config.yaml
n_layer: 15
d_mlp: 512
rope_base: 10000.0
rope_fraction: 1.0
attn_scale: 0.125
bias: "none"
tie_embeddings: false
parallel_block: false
extras: ["local attention windows", "gated attention", "hashed n-gram embeddings", "a smear gate", "an embedding shortcut", "learned residual scales", "weighted sums over earlier layers", "capped logits"]
lr_mult_o: 4.0
grad_clip: 0.5
warmup_steps: 200
schedule: "wsd"
final_lr_fraction: 0.0
seq_len: 512
Each number is 128 + 24 x the weight over the matrix's rms, rounded and kept within 0 to 255. Layers, rows and columns count from 0. Numbers have three digits each.

# v: layer 7 attention value, 128x160, rms 0.0829, rows 89-126, columns 0-79
# o: layer 7 attention output (transposed), 128x160, rms 0.526, rows 89-126, columns 0-79
v89:190076119142153124102121115162184094152148109113128133107081163128101154142175138156130177107126150107161123120127128130124122124127120137150136119156078146156140107135165127145121122074123101139150106179116145128101104073124073128116113148
o89:185139133135180121146128085145199109168099101143128158192113167103090121084131142120098161107130128165104116145104124140146148093129158150114150127103070096156121146124147102152130085117099113147141143125152112122114134112115123103100122115
v90:141139187191117079082137116113119180146135150136162129133139132079158156107145146107111139135132116143079160137144096128113133125097137149124109144111124126126153116128128150147160129128120109151119113136163126130123081162078146114123167101
o90:114154133155146140114121112130126180148164129143140110092124096080131102118152143151131178127137146126134159126129118129100143145106115131106156138111104153147119109116115139122169138128066107117128088139128167109137093119118130120146114140
v91:101146145201125152116127123133151117142103126126141165136119114150096147081162113100083142137132104142161113160136137163122106111130113128070130158134113106146157086075157168107080134185112115141144137110157102098131085060089130105149137100
o91:135146186145099125118138152134117096172117149107125129201129119139125097124111140156152092140174114192174089105123191090120105084120112125134151153080122119176117112101166171119153157117120098142167160120086115133148067175093122108134155136
v92:145070121122161172119158123156147135148138149118153091115148129113166093109168127134097135132156141103092132119130148091124134103099120142123161167142106153112125124147159119115129125119103117118103113056144090132119122131142105142115116147
o92:127130110147124107142110114132122108140102091138170116174124112105142117146128100106165125152130134136102101124113122133132128115106135143139115133185120152107093161132137111104175157178150120139151130120147113101127119148140117096138131110
v93:109146107145124153088101128132134126146134139143119122148095140116162168096059141139114135151127124092095107123140097166164086107175136148125138161100141096110090128154139109118101128112166091109087160147139154121158096094127126128089079163
o93:112175107147177173157160112120133156135127128146077098160111120112157140142108106132122106166156123122117092088162110131140107093125124142114131113094135147111169120127146111155132129128169082084120147111076107144133117126070118106158077127
v94:078163100104129094080106165152149135111117073160153123147123068116151140116132150120139114120116119139098141170103104111141085103111127160109177132126151167131154098134120149127153151148116124166173152140131112123125104153120148169130130160
o94:115111142102143126110111144132115125134127111117148098109108078125120123158113122143109151108091099112173153134124112124133143159134143147104159157123148157161146109112136108124112150109136119136141143127107154135161131124118170138101183126
v95:139132129164147134101087134116123138049066132109148103127106161131102154110162147130147128118103164198115129144147118109171119095086176112115102159149144158111102129157139095128112169135123122118120073131174120131149166135131144106162134142
o95:159175150112142114112196189133142149108128073119115128118139122122129135115094131124135137140110121153143132139098094094112128140153133093102112190156148108113131124139133110166108165154119096130152125101146104116132128154124124096162160126
v96:116140133174137142162111135099127152151104119122101131161094124141118152163131124121144140135115122081084202149153113158118124160067149107158141115121170148140106113143053123145122111103148115111139160135126126106133153159151133124115096089
o96:107100090165133166106109094127134137112149162077140161118112121187140156081157118153117111103108099081104154128134113126134130153091129125130137092128138080142131085119110101134149116171130153150126149147120086166127159121111141152176085121
v97:145150072104141072123125129154098101156101097148140157141117134123134108178132134118156144116138123134146157086077093150111087139151141148132126135100146156113104146157116113123091128128107148046144097158100101143124130072069174137149124118
o97:083158142156155112116121085111107097102113135156098121103106161154123121128113150150108199145116128089159127117133129083158132127146106118107144098192164135106120136154088073111125157143123128093167070106135097132118082133153190161142139110
v98:156132129088113135112136141117114155135171149136117115126127131095117136124101111148112152167120123150135117170098156123141117097111167153120157101131146141140142150117134123097133147160144140122107109145090156129132120059093105152120162137
o98:126149132111133129118127157119123102146134103167156084120151138112140101132087104134138204171121158138111127138091142136139143109126131179116144117085145110113114167108088114156136135114123127132135117162089117109111163079110116123146148143
v99:101106127113135133145118116110159132127135142145107087070127112128141155125088123075138124100128219124115135164160127149129063092112159146123110140115159154156097128155124137090122131180072096152065109112123147118101091133128110117120126121
o99:159127116105160146063144113104185129098140132078157110119100064108168144124104099086101109121108134115100143122112135146117097068125101102100118139179159114141130170079116118110129135124124158163136177159114151133108110114107117122110135122
v100:142144155183113164092132162169122124131126108099149103124130126135196106101124097112151163126106129127118133126121139087137135109114159135114149146140095109142114067129113151114056106138109082110118130183106149157142087143135099118130110123
o100:080176170148125115134139102165126120114122087123153132165093130171157144118088109139121117118126188130105148141117120124152120117133161131130145173095138145152157119152090141101135098150130089153116129167133083146165116196098162139141129116
v101:126137098150107136115113135130171129152121110111121155132100179142153152138143121094183176130146112150119105143165116125128144108098140142156088133128098112121133107082144165121151156147100149156154167155112135105117113178091183145105115157
o101:110105117076103147120132095111135094149132150142124129132134154144176136125165085116098144135131120134167159124115189167103131099122139110139125116107075145168160120153169127097119093166064082131107150161109140127152140138131131173105119106
v102:082119174105115121106196129117117088109118142129156075128125124127175107167143117183142135103148137081129112141118153145176156117146126135127098162110131137170126063139157155138119155096152137094100120129141140138124157099057153145125099167
o102:156142142136109097144104131151100127124100144133107075077104099128114160135114111117126124132110180175119147149139129091127139163131156155098138111133164134158115104124116085139103150143138146112106142144117141110148148139132115111105088192
v103:110110117153140160114143127131153107142096078085142154102126100128130155129129155133181133149154151177092094180145120113109151146114111149123126178184088123126147121151113202106102082113136079154137151111143132152154123137083114132106132131
o103:115151132127139124114128133111140097135114119121175151115105111145127144139155126132180098151083100158130062163111089102105137114099167183142127166138140143156099126153137154112161130136119091116111134096150132157107139165127096129142094094
v104:093116133118096129106118070121081138123134162113157133143147124131113149078124129138172130120151127135108116129144064136164153120113070122138114098157124155156074131120081163128176153139125094110167115150156143108142140134120081115139102149
o104:121150123148152121095130113117165139175125151120147116091115172112105179128116104149107101105156101120126149151153091118185152146133117090154090105114128150141081107126116158116137155137141134108148119148120160087126146133129052123074119145
v105:166109118147128124136114126124104088098118096087113115075130151126132101125127113174135165145167130070091073080112134157132115148136134113138139123133125131131158138121118099132118103168100135117089121086144134164129130140146126093145129108
o105:141123089139166146124148125137133089129141102127127114148126148107121092115173054105142081129121112096125089089138123126138103146143124134156128098112157117083122135146109134153147132126092073139095084105104113136157106142141135118153161131
v106:101125160170187150153112164126100142123117122161145099135135121144111142154125149136153146095087125143156139086091141087148099161116082117160111135144131123150136155107150120153148156101154125134123113088108140098147119130144123097125085152
o106:128110126109105124153126136099118159175124092133138100103138157142133149159108117129125098106068143119160145109121109091101148137114144139153096123127119071196157124128147135169163163127125121095133097095159071099133104099131111113106139122
v107:155137154105133101159130097124143160147107114142147138132186108142172170132101127126113069146129128127096156137113138141169094148112122125131113135119135096159117110122170125100141091144068131127123143127148119143148129130127132144137142115
o107:126139137113158161085145120145091125108114095112123145118128077148153120165113157131102089162126112091115100125124146120166099109147122135118128152122103117142116114118128151081128157077141100121130135143111135108091078144086101095130098142
v108:164116129148101114128136193137123108169130145087113140152128121133147133125163106121148125144138108089122102126119126111165120164152165146184140111132144176144117134085111118105192123147101109155145107122115148118172086094160142114104110134
o108:159082149152132140162123115105151118103130139095165157163145098137125133106134132146118125132106113128105169185172139092126122132141142142153180146087113117135117150133139108113108145192152125100088101121114102098151069131147121111080160138
v109:134091152143133125159121134134135177142184136137131159131164134172156131109120124123155127091117078138135099117113125148109156180146161128099151135119156094151159138141164134139145124112106125114132085149137110117150105139072101196103088151
o109:143127165173109123107121116162113103151117117147108126084143127092155153144104124100133095113112135148148128126107142155114155135132131185122145107155171070182148127140170132132114111095075073157139060112140117121123094099061081142132113108
v110:140140143161130066076101163081156115093111113107128135124165100130131061100088099122136087099127135196165094097142119122144145153102148151135111107105153152124180100080108116083154157127173117153130147175123166130110152087151093138117126130
o110:108097130124153106138182187102135105156151138152126149114141089156138103120096155161144133138123151157132124129092152167147137133169135108135105170091113102098136109107139117122121139102154172154134073154150164084122118135162106179093110148
v111:152148176075114142132184130139091077097116140140077125103114121154108109110125106135106119128179130165136140110164106153152130121139114160108143106109152114164125101126118149090168131110125177140130151097200124115136139125132130078066142115
o111:180098137080153133115132109110120131119129161128101109134129145123138125067119137103098096105127147162134102157172138085119111108158111154153130126099145154113155084083081161153136169126151128142080099154111167099161111136101105114073119135
v112:158162150090134103155117122074128103118132144160123112138132114132102143130124118127165136099099123066115144149092126115124175108120082141149152112131086093115076141130113113159146180134136125148135105152108140103096143162118120138146108122
o112:155160173105164136172125117143112117115135141164091116109130130129136115142153137134133117108118067097117165116137118120153165173103099117097137084115094153159112150158141128126078150138130151116090164158144158153185169095153158138128151144
v113:157152171105140151137135068096116141138141137168087153102135152088157138133142147145175124131130125124144116100152132166152113123090174111079115122124145110165136109141142137110146154127175152140144149116155100113106131113097116122106144075
o113:150130129132152141164152165119098140146141149146116098095101146136161131124125171116107103121130054163109115095077124132125127138154156167148154122119109107159115141113125118097144141103107142147117121141107123071135151113126118114142116118
v114:112117133095121157143124098137132131119104111149130109112146144142136133166125057104152111145095153188106104147069119100141134089141129121137068124133162144129118110130109108124119104149124140163107161104174160096102094158117141137103156137
o114:092088122137139136130134122107147130109114103111127118134132135108148123096105109106086114156107096145116095161136115114071177147137164146127091120131174140087120096082092103153119125130127143115127159163126112123085088134131133099098075141
v115:112135147104127093146121156109178143106102140090156138094150128151146109115187150159139140088079112153114140136159112153127133123126121147163104142105127151130138134144132108132167114156133161113128103085161172150134154095063132106113186149
o115:107157112140117109160125163141153108129151105170104134140128103098149101109152116114153153128101125132151124139157143116089193145114181121111087140144141171126179092126129081107180173183116061099156100120136153129078136113133155078124154172
v116:123139098148140134134093146153140148162128099096138106096092131109153140115139133141129167115108154100153154105112113145155146140136102137120136091131161124180109124087120172115171138115111169159156148086177103104136165149146099129097117149
o116:152101094100124114142115110157132147185115122137126141129109125181156104116119122117128125105140120108165140149171139140140106090129113124179107130087108128149204153137155087124064133102133149186128111047128142115144097167098120130099126106
v117:107159163112112116118093180115126127134153190153111110107153128101159161114086152184119142096088170144118176098116124082114180151101089137106118118104112102112159124108126155117136130084122148170160095148158114097131136151144206186098137133
o117:128116105102064144095142158165151120137195130142120149095094095090174113118163179147143174146132151122129129140102164109154136179178102156137141116110098119109121117111087138107130136151136130149120123122107145136123148134149100130146102121
v118:137138066093144123179154104081133142123160122105145156080137126075101152176141137166126148085151161150132112111120137156125156091119103118136125094141226123149118153117136182133089125130130166131108139170081118103167130121106172160162142140
o118:118144102099112130133114122125162101086133098133103083086159147080094163155179139114165127119118139092163127114135144123115126086175107114119149112126178140129097159141156140123093154117140116112120115146089082097103150122080154137097121152
v119:151141114146120165101137124184106077126106148134123110084143099103115141122108124086128129134086113117146122088106157136138153148169130114108143084086155178148166138155132164099119089138112129143150120125135154131116132127120122142097156071
o119:149111151120106123125082067113131101086121107135118079189128093124087104107142143093114153106117106143099141114136115056134122120138142119161169111122122142124126115150129110120101081116121146108113127124076167142111102172094126147129145089
v120:117118135110149148119126091130127105114105088092131151075119156126126118164134140116153178123074128123146133151157162123114128128128126155154154111164181143096114119102118137148099162117142118112146169124112109141181151132142145082110171158
o120:147099119077109130124108101111127127131127143144138131092120164123140110091112097089148144121124102103159137117164131121123097118134155133117114100128139143108148154133095141161144147135138120142142139160114117158112112181124164145112136151
v121:111122110089138132129145105137126116155121094120173164122139137097124109074124151124095193158088109128153152133136143119090133096152123144163095134131116109132143151149128115109131179142097111145120122069128093097136101101134135130101092097
o121:109122139119124169119113108115128154156100092166136166135070168089077097124135142115150167142121116099106158125143159155114083091131114103145092101123119148148138115115153149098148168141151116097106117117154127124142126144138084136144091115
v122:094154171144113171138094127174142104145152141116142143148127102106169097159099148095120136072127138154088155144109081138101134114133103177133139123135087171089102137133178104136099121094125163074114117121110122129205139141124185132095188146
o122:135130130143137180158124145166156141145125102124136131129106098086156129135083121105155139128171090096129166117116147175092161122134132127126142066132091155144134115123105096162126136128169099081164116113122140141097159159156163170112153151
v123:092101100096109141116176177110167146089148100159136140160142115094137082158117144098166149108086144162154072091149150154149096064117164150150163101151145154125140103131119130141146075132145147135105133117159120112128128135176146150170098104
o123:119077116099126127070126135088126153095099120164162124139183147072104095082128142124155106110150138130134156125128131144085145118172165129100197100099144122139147106120124134120095162116124129110147153139143122145112130117126156111138108153
v124:180150146109138141113111104090118128065087115116136129086122099093148124184118116111160079120141173152126101138150098149178159102116115194146177138104092146106135144114134118115122178113096134132118135148136155135157114156132131195176072146
o124:131157140104147107134143126110111095119119130134119086132112124098149125147124105100150099099103167133146105142112149147127120133158122144115181134142076124112100122140095112141110132149122146131175127163149177118116088130101127155147078127
v125:155166131125129111101096133111115146202128135156079125121120084100127111100101155165121101111130120118141125103157128131139124137151139146128120111094086133136125123146072098129130150136124145092122134122091111131133162092171117127102129125
o125:103149147115150135147121122115138124153132130138100139119126087133115102157119159122154136094163139116116104112123130153157093115127113145181123107139107095146129135121077124140167122131128155102143121109122154141134184096137089150183159114
v126:106094141091167076208140108156140137084118124119144110116125157149106124093109112065085098116092138109105166152085127104143146127135140147119107094117106116115130138152094077118195106117113146155139127115164078116119116132123169113109104117
o126:131115112165140125151154115138101166138100137115136103120100132122161086109140130135114049119123113102130097164176118104111159149138086126092123100126116102140170119120153133106150180132141141171132100097139139133133133140114171100116141104